config = dict(
    n_layer=8,
    d_model=224,
    n_head=4,
    n_kv_head=2,
    head_dim=64,
    d_mlp=576,
    vocab_size=8192,
    activation='swiglu',
    norm='layernorm',
    norm_place='pre',
    norm_eps=1e-05,
    positions='rope',
    rope_base=10000.0,
    rope_fraction=1.0,
    qk_norm=False,
    attn_scale=0.125,
    bias='qkv',
    tie_embeddings=False,
    parallel_block=False,
    init='uniform',
    init_std_qkv=0.0398,
    init_std_o=0.0,
    init_std_up=0.0398,
    init_std_down=0.0,
    optimizer='soap_variant',
    lr=0.00681,
    lr_mult_up=1.27,
    beta1=0.95,
    beta2=0.95,
    lr_head=0.00941,
    warmup_steps=200,
    schedule='wsd',
    decay_fraction=0.78,
    decay_shape='linear',
    final_lr_fraction=0.05,
    batch_tokens=65536,
    seq_len=512,
    doc_mask=True,
    z_loss=1e-05,
    train_tokens=267800000,
    steps=4087,
    dataset='wikipedia_en',
)
Each number is 128 + 24 x the weight over its row's rms, rounded and kept within 0 to 255. Layers, rows and columns count from 0. Numbers have three digits each. The size before them is the row's rms in percent of the matrix's.

# layer 5 attention output (transposed), 256x224, rms 0.176, rows 255, columns 112-223
101:114101171118131100132111093155126083118164146100123155131142154103126113124090135122130165110136159106156110122152096145082092137113135150160141120130086142116117109112145119137090145098139124138129135148154160120105164128107122116126139171127098114131167147100122140137141147094084129129120151126167089124123151087143140129127113138097
# layer 5 MLP gate, 576x224, rms 0.22, rows 0-41, columns 112-223
099:130151142105116143107124195139124115133138095107115116115157141117104111119122141084119115088114176119080123096103149142136160149097118103151148147097164133134132152188115166175150119170148121129121137149129138145162170127082098108114089152130115123170117105121113155152174098124138130129151096136162141128150127142137102107099137157146
101:088173160114127127149142137159114138129168158115143131153097131110129119083125121117101156088092125135156101140097159122076139169170097138166128135148125091128094131140161173086106113123110160108169124145154145161112097151115090140107144157104112148124113120101116103122119061150175178119110121151133153114169111087134185140133115141104
109:151116138102098107084166119198103106135106122125151069099133144145147114095109086130130131106117175134119120160139124155105169133145141119124106153143158152107147148133145129167134130155123117129109165092132135140127116098145141069094103110100113157147135151135110156089161152124162110145144147152124144117132130127107188100138172104112
099:138091126106154159131109141072155109106132160112170121140107138112132099136134109105130140087161163158109168168110175140104145161153107124122147113135126137135118123152161129146096144132133114131156087153140135151117144107107146099109132121119136127091132128157136117111105131134143095127152172122123081116189169121170097102130156115152
099:127126104111087124132115065120137158090116113160139099107113140116136141117141143093083117156133126118128122094069135164105131138137091148160126121116144178156128085071131137151155108102098095117085118107099099136105112103127125136147177103106108139125124095114125098180163093144145090102107142064117126120143124146122135121134137109086
095:091075124161129171116098131131098131132120123150166132124147152135166124098110144120141159109147142127094128119130148118079171143162098090131127089131182155127140128174108105139149134134103121124156159094087095120106131132110119173116088129162175093136128101113188120106123117092120165122102160113180130143125113076076143134109162117049
097:128125151134109171106147142107128084132128149119150109175136148131129101099124155137140086136100124116141124094153137109157132134167116085143101152102088132145139144125112143124073102132135103080130135091151158116105149133080092134113116125092110190143161104110148110112104117144108113102161129111127103114084166104068121146147135121111
104:107098162183133121179087114102100155130186129166132082150087126097144151135140112149152156112130104168125120079133131105137144139104120109153166148127097115156139136096107121134169128139169177159112129127162096134132135142108161119122115136160127142141075141174151145130092116125130118127087145152125130120159115142125117109111092134134
097:108151137182146123147100110141102168113165130135095117136186121106117085134112119159138092129079120131103120133123116089135120115140118128119109128112112138086172145163121139124107131081107131114063124117120113178103131148112127118125096127111092105152103159152113133125136080099171081119104105101117121164123115168111063156130141136126
096:132110156122113136128144139104145136119129136105116077091138141120099133141105173092138112123145147156118108113133153114126138129128124119118135150152089151137158118135198129153165104125132149111106138139129116115108131153125133114120087087135082109152094143123162062111066137122120169144127098112127118127140145128095115122098088125138
097:070068116128163107124133145096119078093167130118117083108127149169158147108136140165144200137123102144121159111075161114144113122096115126161143153133120149131139140093114106164160118098135104134118087120149174137113128113058136120150145126105130119127091132178153177123129101145113134179088158136141160142120115123130100096126148162108
104:099147137139164114153132109151147118147129113138165185128090110137116180142065116127173115123120154145131082092110123119133100164144138150148135103136142124102147112108110079123104122137155159104149137165158150125088118153119163135121138110115128095079125139134131132126172170099178158113114113153129147132132119180110111113142118080121
099:142139111118185139130086113121136107110115133144144116142131103126110141130113149127147129167146116164156147133122132140130174138135119131123071140106114105120130154141107216177153125113111107079107124149155155179105137109121167172143130122070163119140153126163153145135095141087197142164123109097115113118101148100137124146108109108180
091:116176120184136109158122128134103107128172109104132166113097138118138142144118122147145128122110116157110087110108158145133117137111150161093125114111089157145114100105144100105154079097113153128118098135135087135110098150147133094112151078133098109082112096142125098114113137114136114109102162124092114085104109154129141115099113149123
097:183124111147134173150141142129093160147105141143156134166146081144155138143120103139105101166101121152153122143156104136091137127106124152152159115099105089124127093138108137130092173119130137129116109146157103150104094186166172109152168145148067179142104103133092108113112104162144129101129140110113085149134140115154166137139144169125
105:153132142093123172125148136149118101139119155165117166146126111119137136131124149127141117148123117094159127151128123134129090087127153101147135174137154139126113105100148201114145166139085115137135157096133133099113143156111150114108115093094113144154124102106081120124114120065165138167115101099131117158101119172113102146109122105119
098:115150140134108123124113136107202130118098128110127158085144100102131143154148096075084120140145181117143085172112082129147168105133100113126090116133185129093164166126146141160132120137131150154103084147164170124091106098135124143095123119094161153103130110133156076167165073121126131081170140092124115106121131112123111127186122122153
095:116143153105113114141072121146126135091147102122193131093118127088126110162127124166109128172114103094122125124135161110098154141145119125158161115132109131137153077155159173116146106111148142138165090125146161140120094126085146180148176163113154103116166076118134141125105159160062098107111113129169137083142124121117133114118128129136
086:151118146105156122136128141132113146159081130096158145127138140115135130130106126119108132149142108119134143160121134125141137122139132115121153139113089096099171150116131132106161087096179135106086196131128130108163121156146160131160099155139136114102106114144121108099123142126090177149110149142170115158097069161123139142122122148181
097:148133106105133108138154107152109139080146136138137142132102131139085132148130118073124103132115109107092122118147115142087144172109156133105141121125105119120132142139173107106124138146125155100177152131179136123109118159111116142129103145112174130170151107131142105133108111144164119161124143134174129175123116110127126112141165121110
107:089129144155164152118124164121118141120100137094122107096112121169097152126154117140115120103174108157099152170123123132159149168138128096145121106112090136139119171119102141146165141145100118116123174151136136138158153126141141124118143101090129163092071101122166143139107101142141131113110077124120154103149158140100146099121126066152
103:121079151172158153135072118131160140122146141136114126151128129137132110130153081092147162095097125123123090140131105111105139128118159071141155134169124144189125140121120133143091099151121141107152075066109168174114122157131112125110112107122108160156136148155104101138116127127117151115125104099143126171142105078093099117113148117153
096:135122177108127120176132140152132136097123107120153132127097066129146141154121149129110127143121150154134117069137125123142097129122136116127148158165131139138152143124118132133115105120143151139130088112161142146136119123145129109130152201099160137113139079155149097081157108121164138132112093133116071134116142108120175106167168107160
090:155125128146180117108173097156142110108162169131151136109100111092148109145143155070117159149149146113120127115083156129139175114136085099096165137101133112149140101131137119103135072157141135127117133108137131100086092140101149127134142123076111109095122099078153118126104143123109139134109100096162158094092143137128121094103110102125
100:203121163107138177174152155099123139137180106113106132150099122160113156090125136141144171106100109138127105119132119133133109102138092133093140114105112116099152123113087153138131114141129130139152128148166086149148113137107116154105084106101059170179114097113123163122144132110157126125143101115095103177116131107148109109120145150110
099:109092121143149143112127143140144151088144130096154159075130091118150132127105119116142083122144118116129104120115112181137151140162127136150099104126171166107112167117146106112121128103107145116134150142141139122117116173150125133099085125152118107106120133122105163138131163142113118135114139121143055139149126138135117099163120112186
101:126107138095151111095108105149153099097122112146124133097138114116152144134151121144140105172090126161139110122124102170145120118144141126092116131150118105102114172137129118122082148090165117073082119085093122088149149141172127119118163093161109132142148145115148130125143127109136123112137156099135146127178125109102105121133123130119
091:091132129116189129115117102109125113152182128119118092134112146166131105142110155107159166111116126102102089108142106125155116104088151124133122132124086166138150153150085093136108101117148124117091111167117138174134165093122122122146145104141121119129141112153144144146119136172114129112117104095103086142095112119114128109092092120117
097:195096151120127143127163107110132141144143128121164136069133143167138152164119127137143147129158083156113146122119158121165121126129099117144117114100132113148120130137065122120132136152150131114107103115151111166078149146149134122082127089158117090122065100075145096149138118148125141126117141150099138107136121104150118142135121102153
099:164177098129166133131128130173127144145127126108149128164155129142154093136146112105129109153118103137122155124146130122135115115127128137120082151152139136122143123138126107147136139097132117122151164128129120154127143119127097107102129150112154135149109080121123137164107127129176123060115125159088078157118147113149154140106125140119
101:109155139165102130157121100132090111112140134106116125129109105131110127120084151155144094122163141101156134112143145158140104097128105121121166090114118141096137102100113171147145089114158138158131129139178145135092127156107128114117113108138124082130166147147122139084138178148150113107108094113113138181118126102170114134173098081151
095:150160143147140118126120133079181104116108108138105124182156155067120124120118166122094101096125168129119095151159119121111136163114156082135114108129156140150127130104117145154122093159113133151162121123124131153114165115083130131125181095094067148176136107154111128134134090093146096136145112142170145125156143162099149130130098078120
102:122134133159149139144119106108113114111144139119082145134125145134128095102123156134114129163115072161125101144113142096089148101155106153116122121101137108134107134157111126150133073175115158173154094126133129131152142096092117093125141144162111171124168124148139120128087148190136135145086128087141124163136092113115115160152132116141
097:143138104159143153150105091100146136116117122118120143153119116126105155135125134127127144144108153132184168134124136087163123108098145146144116151102142128138125109108165138182132100123126127095153165114137093129127107170138165078122111118150091175169122107136154116159148138113129105065121129095116155090120086142107129080151167087150
108:121097120125115132104165097114121143092152088097145114088144097129131072088153136116139119130127089119128120156117116152121161117153134146132177114136147141118084068109128115137100161136128119158158115120144139117147136116086122150108155148116177145160128116151104136111133130099150107111116132095142135143104101146134133104129166154144
098:128161085118110151131116083128102108106162077122109163096107143126149167170117070141063111155156169179110115149133140154148114115127134066101118117098166100153135140119158084132102100103127125147160123107157129133108128142158075130136108139116134145149114144105101131126134171128132128122153094178163179154107137092128159121085132146143
102:149127130180128116111126130122156124126110111158127137096134083170152131115121153127133126143140091132163133134125140141168105137140129133135144112137142080125123092167076119154164126165093141126148153173116145123140163183069134147132135109139108145163142132127098167147146124115161131116127128120126127165150106128126143133140135127115
102:103131133091134126125115090119132073120138087095113114171125131126161101077123142162129143145117108171115139156112112147093156164123126123151130128137140118161100145133123147143117089130100162156114142128140124111082154104151154137098164106139129151163141180118150109154137105077170135131107100113159134143144147086144147131149168134153
094:074138138138157138109152161146120105099122148131114157100114144161176134103161097109085170105104135163146111107160128079153100121129148100114097165099101063109115131122129127133125113095127083151152146150119118140141124166137144155163135121078109115129158105094104131127124142122120114153155114110105159128119143111151091140129150149086
096:119122086160152106103114163131150147118108129109128124152088116128116112115146174133122207147140140100082099080131163141116107132141131101125142100098110148139134132112170106113119117083120130141089161128149150159100138146117138108107135128147123194129131088103127127157123114173160157111118124136125078110151095141104139147100127110140
099:164112092144158127097087101108169118124134152108118119139160099121148127066112151130108129102115104118101161129140129143134127168175133139149098125127153097132121189113141138089163085145135141147118128120127122130127165151119128128136137134128118177129126164159115094122122104115104117102098130095131108099144133145172145124114124108143
105:105105140152138115120129172123115094124120108111158103129091109179145107139124104097153148132118097128128151121156079155149080116152165121128128064138105081133104138124093135135153113145150136122125130095180110127129146127117114134109170111116095146099132137178150136153125132172138099146133084093167141132173096121081142154170142106131
# layer 5 MLP up, 576x224, rms 0.227, rows 0-40, columns 112-223
100:171147144167079123123083143108110175114084112163088115114117179108148094155130137140139128115125138099148096132092150142112123124130146133142120128172122113147110106140141149118135191134127144088103083132106108131130154120135123097093104124130091149126151142099114113089091154124138105139136142081120179103163088161150122124122146115145
106:108112098080177135127129102101126136134113177139110099112131090109083132143132118156086109156098116087114154092142134127153081087116114122109120147134131152176093087107075159178108137165117130117103112107115124136107143147109112107154111106105122113147138144133134106135161102123121128093103156089145131093124092166114107105119117146156
109:118148146140153142136084109122144070127121104169127125107131173164092102137120154118124156123185153130123141127108142095124175125115110110091144106144112083107153153117111115158120112129150130135110185133146103129147175152116096146105088098112098100105111175151135120110130121170093096128124106143143154104133127108139125127071117131125
098:162116167157133123112110110112125162111146162136068104123138092131131113063112132095141136111081175134123178132098120144111091154129132141109101136125174127112113134133121188131122129155111117130145077147142149091140166135141126099145201149113133144138112122162148116109137111167151130149097137143116127121159133144117097131165113132175
096:093133159116100140111151167145124091146139113117119093164118162100164113085155117130094134117118090134131135142100150133113162138134137126103123121144124145125125108083111108140116122145118105169133107156152136116138167124122092185120123130104139149064089147141202130134109101108126115132116149133108126112172154171136089121127157129116
095:091173086134099102147121113123150084099169116121129113129129192156104149095128109176158124124151094159119146139136146145119167090143113113146123112144115112112124139125122103146130152141102120131142088159076144102135158115108104085095120114105125181133076134140097144131098128113116105143072107113113135149117146107170136148150120129151
095:177155179148117165148131139139153139070120142126119102137147123144122142134123142170137119134085101116217109147141135083130123142144138118121170107101086112125150167136123096165110150133089114097115105118139135098112129151123144125125136121171146180146152126112110139166062110124149160151127170133158150111137148105110113106153099147144
110:141149139144134120153177134137104109114121163138089165179145123144128129129110202097184134134128120111128124104109136096140154138171151125142139117155149093100152141120146129124125104120103143101139118140099141156120119117133117081161142153112107149162091118167136166109138097110157112107150120136149109129188115119132143161132164120140
096:067169135146131133109120154165124135137168166140100097155137122123141124126095104131149147108096133106116119115138112130145145129122126087123080083123094097138126096096140152107115147113111087115162121130125116125138173087133137109124097141081140129142142120127133104111168161123144160133131133110086132168136078138106132142150150158157
101:141166147107118070122152124113104173130144157117127127112125064135107120156114146134186081140091094111151093192177146110127126104103133095122149155096165102159125118150135165121158132109146153122159122140143139104177102117166139125121144118103151099145103111135165141163138128127135091125084126122121100122090109143167125121101165127144
094:155095168104109143089102116166128126130122148120171147083126146117111121084124109142133097138185106143113122142137123117137180161161114133156092129120155112088139113135128119170141109107109089107162185150141133108144112117120124131084116124134133105104134136088117160151141143102085100179079137086151181125151136160131135140139153118114
097:119153133086129093113117136124119173142107156144100122167138150087129128112105096128155133135151099146103133125133158104149111132092100165119137118114138142123135084137131147100115113123143140125185160129146131152083168149150124104130138128127077115090143130125124136076141117084105126153123112112118115128116145149069134166109096112120
099:160132158108138132161140079165093132138119112126127146155112138146110139094107085128177104161183108068105132151138145096075139103163128093125125098079104116128147089132093068140109197136153118114156163143118148102118195126089135129132122143176151096105122148121123136116074097102108128138140106138095118132136140128145140088142109097041
099:074142143158126159145149139103096125130107146112141137151171125124123158156173132098142130127143109132142125150089133160146171166118079165142148098182130141115100145116161106079102126114182182126111102125150143168172149123142136103129119138111152139111163115173122116101111130123098111126122118115132169089157118097168108121113179106125
090:082092155164134107143156192142120142150082160143159152178136082113202144149104130107147100133097175137136146091155116170112118108145148156133157166134160091100099157188156138158093146127091107136149137135139126172109122139137130153123085152132137136142130142171141140152102108173130119134097122102132101111120125134107148151128117079112
097:109138098099111123140159105141150126125172127150138072119105113103130121155107138157116166134147101092097133123109157141081117092145139129082159144073118163091149068129119068132142110126156108121099109101131123170138131151142121172160138113091161178080134152171099156168137147168118097143145164105095125156133099108143118111164110141153
093:109140149127137075123109129070137082163151102124160121073184148125171150146158143155096165161149132165134122092105142100145131129105105103177113131143150109133139110135132103157098132138125123146112128143157135137147129144115105135120120150133111152149115097156117154130113149151140120141119134122120151124150109132185111128145084124142
093:160103167098157105117159110118144129114137118137152127123119156096090163148108147109136149113132096116130094167133113106149154085101123158109115164133133082115144101156184127135071096117106151181131155140143102111156142100161140165149153140129098133106127088130148132123045118147108089115136165124115148111120132132146131149110118107154
094:131147141160118079110140130143145094144125119143085081145115135137119133178143101149126142094105122106097134141130114116142099093077121147154163121131150094092085173137172138079118161136141066126114109126104083115131149130096139120119135102140145171114132139139121142184164140119150113133172177129109107070111118105127111073096149144164
095:188166140145122147131148144144120065139111097160115085099114167072150119148141139139110137133075124108125077126130107112142122117142114174120149146128072165102099138119127134094095149093150148149074080091077093161135096126141120150110132097166138165130103110116171141123135104138106136116141115146175141135130151116114119136128126126148
107:141138101164104160110136089167164102131118135136153137150141134092130122142128143115125168130140115145173098131122141101129175112164155089118132164138095127128104136109145171080148112135178166103145093145134117139152127141125146099091088148126125156113154099147120110138154123170126166102149144119106102063132158150144134107114140154152
100:131140120105138105150133150122103124163109127141160166136095124125130097102140146192083139150146132156141118122170147147117115120089116159136133154088096120109161126145106153116163156115136123093146129168150142120105140121117159124102136115147173144152149115106105148128133117154115127158106150140172120068132130172133179097175130114132
094:097161136149148096150124174148116146140106124121074118144141145114158139101110094128085124143174146118118085133137115126120109095110144107127092113102104128099151165120158154122101093132122127151125102123130128148172156147172136162125158164139146152129098096142102130120171077149124126102121125117106181167134143100140122156136121163172
095:132130159143132188132108127150110124130097171158173144107131149121120121141093175124145110110133113110169153098106120118104155120154155113117134104156117118129129140145113140115083102105136126117099119132144147168143119094132143124131120109090141113180100140137125103125119153151100127139146079132128158137117171149079179141093135133153
099:147104143117143156071102119090142154165137162140110153123142142135129145091151132110128165164142129092179135142161137120090136105098105165178128150118154114127088109114174147115116147123095123109124121123115124157115110126163104161115160119118138122159118182125099135151103112164151111138158117143122159077174114129121137102100140137120
091:100122159080166124115109138090107141138108100146136164096146121138101142118141149158120142116133149146134112184113149130140098106094105082135127144129181117155113122142092083147121129156107134110126151098143129122105120132154079113110144115139143165129154151163123146103125139101135118124136126150118126119174134126117084096133156098075
099:141124092092165101139111128134130101123109103111123125132136128133142133153180167161106169135126165142125160119111127153131084135162120106088107115088155117158144163110137136158129141111140074071138111108147088110112143150155097142150128120083144152162139089133110154127176160142158113131158116143108167179134141110118120071128104099154
102:132103146133127147143108124125102120096129124109104084146155121122134114102138106112170099116105118164164130139103129169136127154123115156148083134096130113134140147131168151124166148162130133143139161128132155086129127100101093139138152179146138119111143130145135130135128150086095122119129114175128128143123142113145103171120184117109
101:135114122143150123105144159124127136143128118137097173109122158129130148131124092140139166097101144099124154125139160130140116131127129109132123155138138148121076140161115157153149107127158126135098128138127124196088072118123153133155120141102124127132086156101165120143122115137092115094133179129079109139132116176146097159102131124170
103:118113131126096123128111206154122121064128133111116135093084122179112128115096112104146134109099124102132130133122134150095160145132139117089109159166125154140103105136100105124140144128095054119137173138133151134133152145127085168162131143118087147102076140134144158087140108146153133132105104184127115099080107120111111078136184129141
098:160099112137149120098120079142118162116105120113089121116151102102130148092148174145124126105151133129182119130145153138103153118146104119141133152171144159129149157157114138138104107159132189133115149128112085079162147100086113112158164136153137140113136113134176107156109076126107073112124151124125202127129089140101108145115039147114
099:085117141098145157080128145160096127118121118132161133168153132102144111130148171109149095127158138108141080098114136125166156159121104112104123131121147070140103117161137104153113097141120178134124087101115128140155142090115081152106108126136132147093133151106137176128113129093103160117129144121143128167094162101176126129122145132112
109:106089121059111106151111152114134139144116142156131112181102129162116128134108147119128158159102101129159141176072133132144104116137115126135101127135113137118100130124121109133119151144122131150108103088155123176104109083142159105098137127128128143148091145154110144119094140135124102163113108118135111106138138129105150119078120132116
096:119134141113129167169139140127135139118122156147150135140135175153133092153161142147167092125154091176160155138116181183092111142157101115129162123110121125157138130126117107114106162161092167080162093122129104079129100124119142153111140143145134191129124172158133166144135116095171144126152093131144100130075162123138135144147146110129
108:151139121111102126129163126161103137103117121107143144077089102132099129106105130144133117104106136124128147125118145150134138113128147122143139119126111141109121107151174070112128142094083077135123144097128167133102105111126115122165107153109154130154125116115123143169119180145130103129101169080126147149104171115139124107136086102106
100:153119154124121115075136123131157136076138095102111095153116144101135144143143144197143116111090126131137127113103152133145106111121119124155118137120137172089144146090133144098082151122146170100125110130129139130145125141147123118128142100115098177126109133184146132117086130160105133128136157106055122133132101120121111102091140157151
107:127135099123131084173128067113149097135170167177155127187153120142165114139102129115139116118104125108080108129124124143123130095146080114123131118107126129093139139137160114101129174122104123121144126170132141129136162120059136179165142165119137113120133159113158138120130141137106112103049141143111112121093135148136114136123094100094
099:154130154087154144111143136180144168134106111133118116103125151144147151172119102088114106117150092113125152080129116167122136120121138105092118135140123161118097093157151125075130148106129141141168125139137124147115121141161157115093119142105115137096119103130129100152110133126115077116138128128098085136125093120133139096120119152143
096:171144109119115098117113138107130123113122132177130107152098136123146123161137142104144091145087158087122104128101183154126116144138122184146150123150139172143123104123130144139143131137100136113073104093118148096127151148144116122139148096160163120104131121174172103136135124090141087117106107162138113115113146154139115108104147126138
108:124066142126120166104074102123085101122160112143120142112162138145150152171154105131118111096148145163152112125158127140120134114156098135110137103103143156159091169115172136114104138121153141134159149114148117135131136100142136098120142126120107137115162141158132137114151169104128132110116125072124127112091167093138084121195150125146
102:170123144176081178098136132121124139146126103160114117134139157121116164128088114091115094135165118111097102085109098108117130094097164133129124113099135182133149096133127123116141133076101153116182097103117138114124138098090129131133129101117136118110113135108118092169155163132132146105096085143180117134134105121121087130119178083156
# layer 5 MLP down (transposed), 576x224, rms 0.172, rows 0-40, columns 112-223
097:099129132121115153080176125115101098114121113113115123139086130150165103140121173129131117116169091108176108091140107118125069118148115149161143127131143111116130096084120110140127161126129121083180112121118114156141123129120101133128106101108131107096112127143152132097122097101135125077155128158131084148082116098109111148174130138119
106:142124129113101165157122201150160136146137146097116140120109151164128112122151131083106169167179151091110136148114097134128115149091104137107121138114111107146127154117154143195127128130170128120181132121089097153115146102167112164115124146124131097169139065122105165155154124100129097149143145123131123131147147139131119116169119163126
094:119130124140107144127116146102160115124148173135132132119118104089102155153127126137130151152139077102162110131145166091146075155162057135137134112130137173140123121110082131107115121136137125138103098182141192141157123128159142150141169164086093138099148158161148123168096078158112164099124115144178084151125106136111115119130148130115
102:128104131099103171125153120124123127143140115083155114168102111133137116095143151132148143111139135142138112136136142102134125086132125125076112126106153177095125157101122165129121093129082148132136137107122117122130134116111152108136140119126167130110108081127155126124105127116126085099140139152139124125143097157097110160114122125148
099:142131158116149127149183134095152167161148095134125112126147154101121106134103130161146115116148124145127144159135092134135149117095127154082128130129126101135112118129128120142119152115146091138139165133201135138133069110101103105141128138105139129138121123139119145127097086082097110105144100147105152167138088122142091146109112121145
102:150157144097091101107139114098130161147133160139069167153113146155138104139120157115078152171124096131115144121154119126123134134098152176138122156179130076099121110060134159127146117131135116156145126128111166112144101142143126104138135157130135133120160164146092109150127163121097091115164126149147101145136113143111106134133158114186
098:131111134138112104127111135177113085127115116113112160138099131105128184077095149143109167177142112093144121131140157164110121111116108119154133106099132137137111119156117134154115141117151134134119161123136125120109162150126166139109085157134065110142141116147121161099121140115152101129128128092149119125100140149117124135087103124135
103:140152147124104145089109142149179169142124117155115116108141082124100129127146109140095102150157127146139140130133056136110157101076125142089113105078110056114127162147138120150101144098150101142140131097108126128129120107150127105170140145139140094140131106146125115143151122094149110116171171117133092097169140133141146091070117150150
100:132166093095143113198110127159129152164155175130108140134127093135132138154155100167149134132096098092140159140138123110158103155147120110156092164113132152099101129116124143121157092147142106144113135121123167169125113137107120110120114124114120131126159129110160114135167201132102169112094125125105136172082102100116113090132156150162
097:103147134085117159134141109138118135124092134132149133098117122119110113096093156111127098135099134159122165143115130116108116163146097160079104133090147196129148134133127148154144138140133127144124133134146145102156046121103158101129158110119109138155104131097121095118093122168155128141114099135113137134098124184165129110151131104170
096:143121148089074144119149151100174101153173107156137144140126107121129134134124109086130098092117127110125133100144133097132131144142116103161136118099141176091127132128136132121138113109104107124093101128101109171134120128139099141196179127125131183137130103095144104137122125142129131137102134103098094149135122129140155138172118130139
097:097123102144141100106164118130148148136121070130177085126127117083128142132142152167137132132143106124152130125144115144143100107100160110128113091153156178059159139113106156109134140109132154109135143166127087146149130163143121114108167130164158096172117137145127085122092108172189119158148117122097142121109140135124137126107098114120
099:113109135127115191134181163135101106099163138133119132097095120117112150118127108130150098144153171152091150156164099150124138118138104141132166128108111107152135081178190121156160131107097175138131130125138134113130122148150109130111154150128071118100108142100135106074123127148119125159133112118137129108161116116119172094125178123144
096:097121136125166116149097133077118140148146149113131127149103104096112094134127108130152136118154125116110118149121055150159109122133107122119135154074125074121147115177162136099088142083144098129143112137157102117160118149093110111124120092115134077113094116095144111102127120100136123132137091101095123102171112093134133100101120100130
097:104094164102151140126121117111134077119133148122126110153106145097164070120112118171143115139138110158109138128120116133139105136115074121135115139109155107099086124101155121119096130141130092133144167153136119135058105120157137133143100155109111169125090110129091156111130105102096127104122101120158133126155095129111162127098137123114
102:139104142085110167127115074109138157136084119146125086073138101131131167091092138117098097150107156095136169105106107132182103142121144121128136095158158146087111152092139145111147127103122098139147115109105107149128146113114115136153157138167123098150076125121091105110128159120109138108109134075119106124143128178143123157114140086094
096:140174135145124154127143114156128129127106177117102119110139121105140132154116149126155169147118125127164135093116147102095179121099177173143114150146121200126141178115114126109120147143133117132174140114160157148115088116165146138148148144112144115142121179125129159131140135114120122121153122140132079158112147139172172160147178117137
095:109121176107131132137148100081131149134132109118149106111126174121131162163124173135124093111127156110118149148147135097073126153154135106116116122162140077156140067132154155087106109117157089113129117146144104117126144113142044145145130116135162105126132105123147101138086118121122109132124130165106152114132155120164101150145133138088
089:111101132157137090128093097124175106137122124155106120102137117140151126082140115129130135132123108170076153149149164129103127163130139127103092101118177108149160126148107101177140092143174166100088172105148129154110101129083171143108142102152127145096148113076082141127112107117148132128065094117107127087148148145117133138125098166143
097:128127121147141132117106151110148176114128103110134103138150158111115155102155104147111151121101146123114098178125136168125108132141115120136098159127117124125118143143133123126142128126102167115145127121125104157111149133095156123097140140079113123114086087122175121088174183144088163074061153179111111104130143152145104146112101156148
104:120132143111126138164151137122123136097103106140093095121108148114140155097143094119148146147140090068096141152144108130097096101183141108106115126159114177162115110148139145108111154154105122127148106133109116143087120083109100121098181159139147094107159124141099159119102111104111119123122123148105147123109099161128161112162162108164
098:091103140178187100139147098158129111109092184128108101120125136171170161129146121139173104123143107141123116133116154106128144143136133155132187116137083168140131156111153104113157089141114088149068133129092142140142098154136109145123130118130123130122145118141125127107080064123140172120129116125158160104118124155085121166128158158076
097:116090140093163153093130131152165128135150190139137137107168092132132106135107141139110116081120101135125133168132092130120159132127127102104143122089171131123126103157145127150151104155125128156123143114142131152126149155094153155155148062149141129108120116124175128137126143103131164163127101121125117117135126111151130135093108143128
098:142115130108111085140127147130160130147190157113114115142092124114121124137149144132137086110145155129168106120106105102120153156100086161125142117143122125069133158145130111116119144119152136168115139174086130114120071138157140116146120143167134124090162133077106147147140110115149162105124135123096133119117122143128133104149140121133
099:159112136121122153121077136097104102175142173133166145136142157152173086132114142103125122141150138168103123101172126149111160150124116136124131120133121111127149122152124137141123103114108141150100127130116138100124130111108117123179107112161148101105110125117160141139141148128178113134168120148106153084142130136097106122105074190134
093:169149123116136079122138116128076162100117090127139133108113173150112170092134129123157077123095137194135124133098159159136144123176122147139103159128087136118099144122154136167164099123134142125173120103138146126143152122135093125170106159107111164134120081124106159126102166155142129082133184108187142133140119119095100118185134133106
099:132133129139139108164160106125118138105169130136132126123105140138092141121158126101115128127156123114161124112126123157135111113153147115130124137106084156134151129142089135146116144101098138111117183074151161104149124123163088157177138149135130113134139189123120110149168165101114139119162084110154084122165091170152115167149131146144
099:146159143126108120195059112179096141126154111158131166108109149160184107124123119132144150081080138092135121096132141163150148138120122135106173109133085174133127120093115144099151123132124129118120128132145105113125146115141110126072126148139146146102123127126128166126106144140156114145123128144079091120149148078129114128147122144146
098:152118185122127154155148151110139069181136173111117107122126121139129133077164158104101123118122159116120116114134137089122106135087128129156148149144137196082119130167121148117147109128119138133148122114123133154142139145119166133114093134105137108152101136117144119139110112151173139157076076148146146117112127134132135128127135157145
099:136141118131136145087109161122144133118144162122127122131187099123130147153088095169118165145144121133107133138117097106146113086120137128108119151138150186132160147162104167117113155134128149087150164130148095156120116116155124103130134129120157106111108056110142162139147117121125080132130131144116102100138141129121111146097104143135
095:153118131081103133156148171159124081083126146070101134158106126119096063125116118079121123130129118173150115151128145158167178125152111126145110141091137167126106134119097050130140120173094179144131091143121122123119096119124148131122129155112070178143123115143154137167159118131123066124112160120139136123122127158124127108158080108116
100:114089080089163114115125120123109116098136151111101109128083146131155110144108110117100159139155103137112165125150137139150169095081080108170130141097149079093150099120131162080122132109167112154161106107140172123153146096111119149147118155114162110170114132131157108131130132169158166107120111086100128121113091156140099136175106127114
106:140128161109092121113075147112137104168108158130114125137143107149124140121171116127126116157138135111109170098153089142172127126159104145145112141107158043138072140172101125122116131135119113139137174139098129121150134142102149091103135116168095133114145141144083148159112133147079159131113116121117074083143114121134095100116135069103
100:122114106133120132119112153111183104128156171123116100137134149153173137118129135137176111130117084066154141066121139163116145141126152091147146124125140213165116166164101123117138157147162139132114144127136082133155079099113130150091118112111130140150125127110177118137151111117153111137136135102128159129135149128160106120085139117106
100:086119137140124142117121133161118130092122158100143131123075171123162128122146105127127139121113171149119125114149100122138132130135141119123109139156102160136136099179118127100106109130133105159121119129148098161170155150126109106110115119130179084138146086087174148128106130156131078158122129134119122133169162106134131112124156134159
102:121132118091127136116097113116093116137109121131099144165144164107102141131097142136213138093142108137136129119125107124168152118135157163145109100119130171111132071148149156158108132129114114143146136090079162123113140135160155129115129146157145124100152120123125111134124105146173122160137106143102130161143135172094082149133109168126
096:080143143103118092147135090141115142122171145165132132081117121137168085098103150102117119138144077142092144121157151121145109115140109108105141149126111111098160071163153101106115095139147161114080104180147143139148098087134105114128120122127122115116128129129109132100131092150100132111123102156114160128205114164129128086161151101112
101:169144179122114142136118111159130096123099138098080101114151180156078164164126164098113102125091145131101111124121173135146118153118128158134080100129149099141125129095159089119114163116158104116097118109093153150136155156110100105134148148106149127102121095137114155144099160139124126148148151132109076147071101123160137104175119083132
094:112133119099134071126088121116146145134120174143134139132113119111074145129109157160146131131119104122146113141102136167130102127088133138134121100154147151125105148093207090105136127163132115100126095138105148142140106125174134103097132123137132128177170167134083116174154149128134124161091125130154142125171112131122117107161154127098
096:074138148134110099155079081095126115176123080165139097104141125140196138165159110129125123131110163152138129112146106171132137069131159098090161111102139164102143096110174137161061173115125136111127154115096111112154107094120118132110151113115170120137119150145116116098103138124114156125107096131127163122087114088133123112154166144119
098:138170120125152147141136108141123140139082144113114132121155108121125111135086191146132112124167082120131125113157149156165116151144111076154122107107161210114186141112153151127137090127140091133138129142153100116087094109139161121146123104123092138102114122130117152123134122136164104126136145126168138093119115146108125161099115118109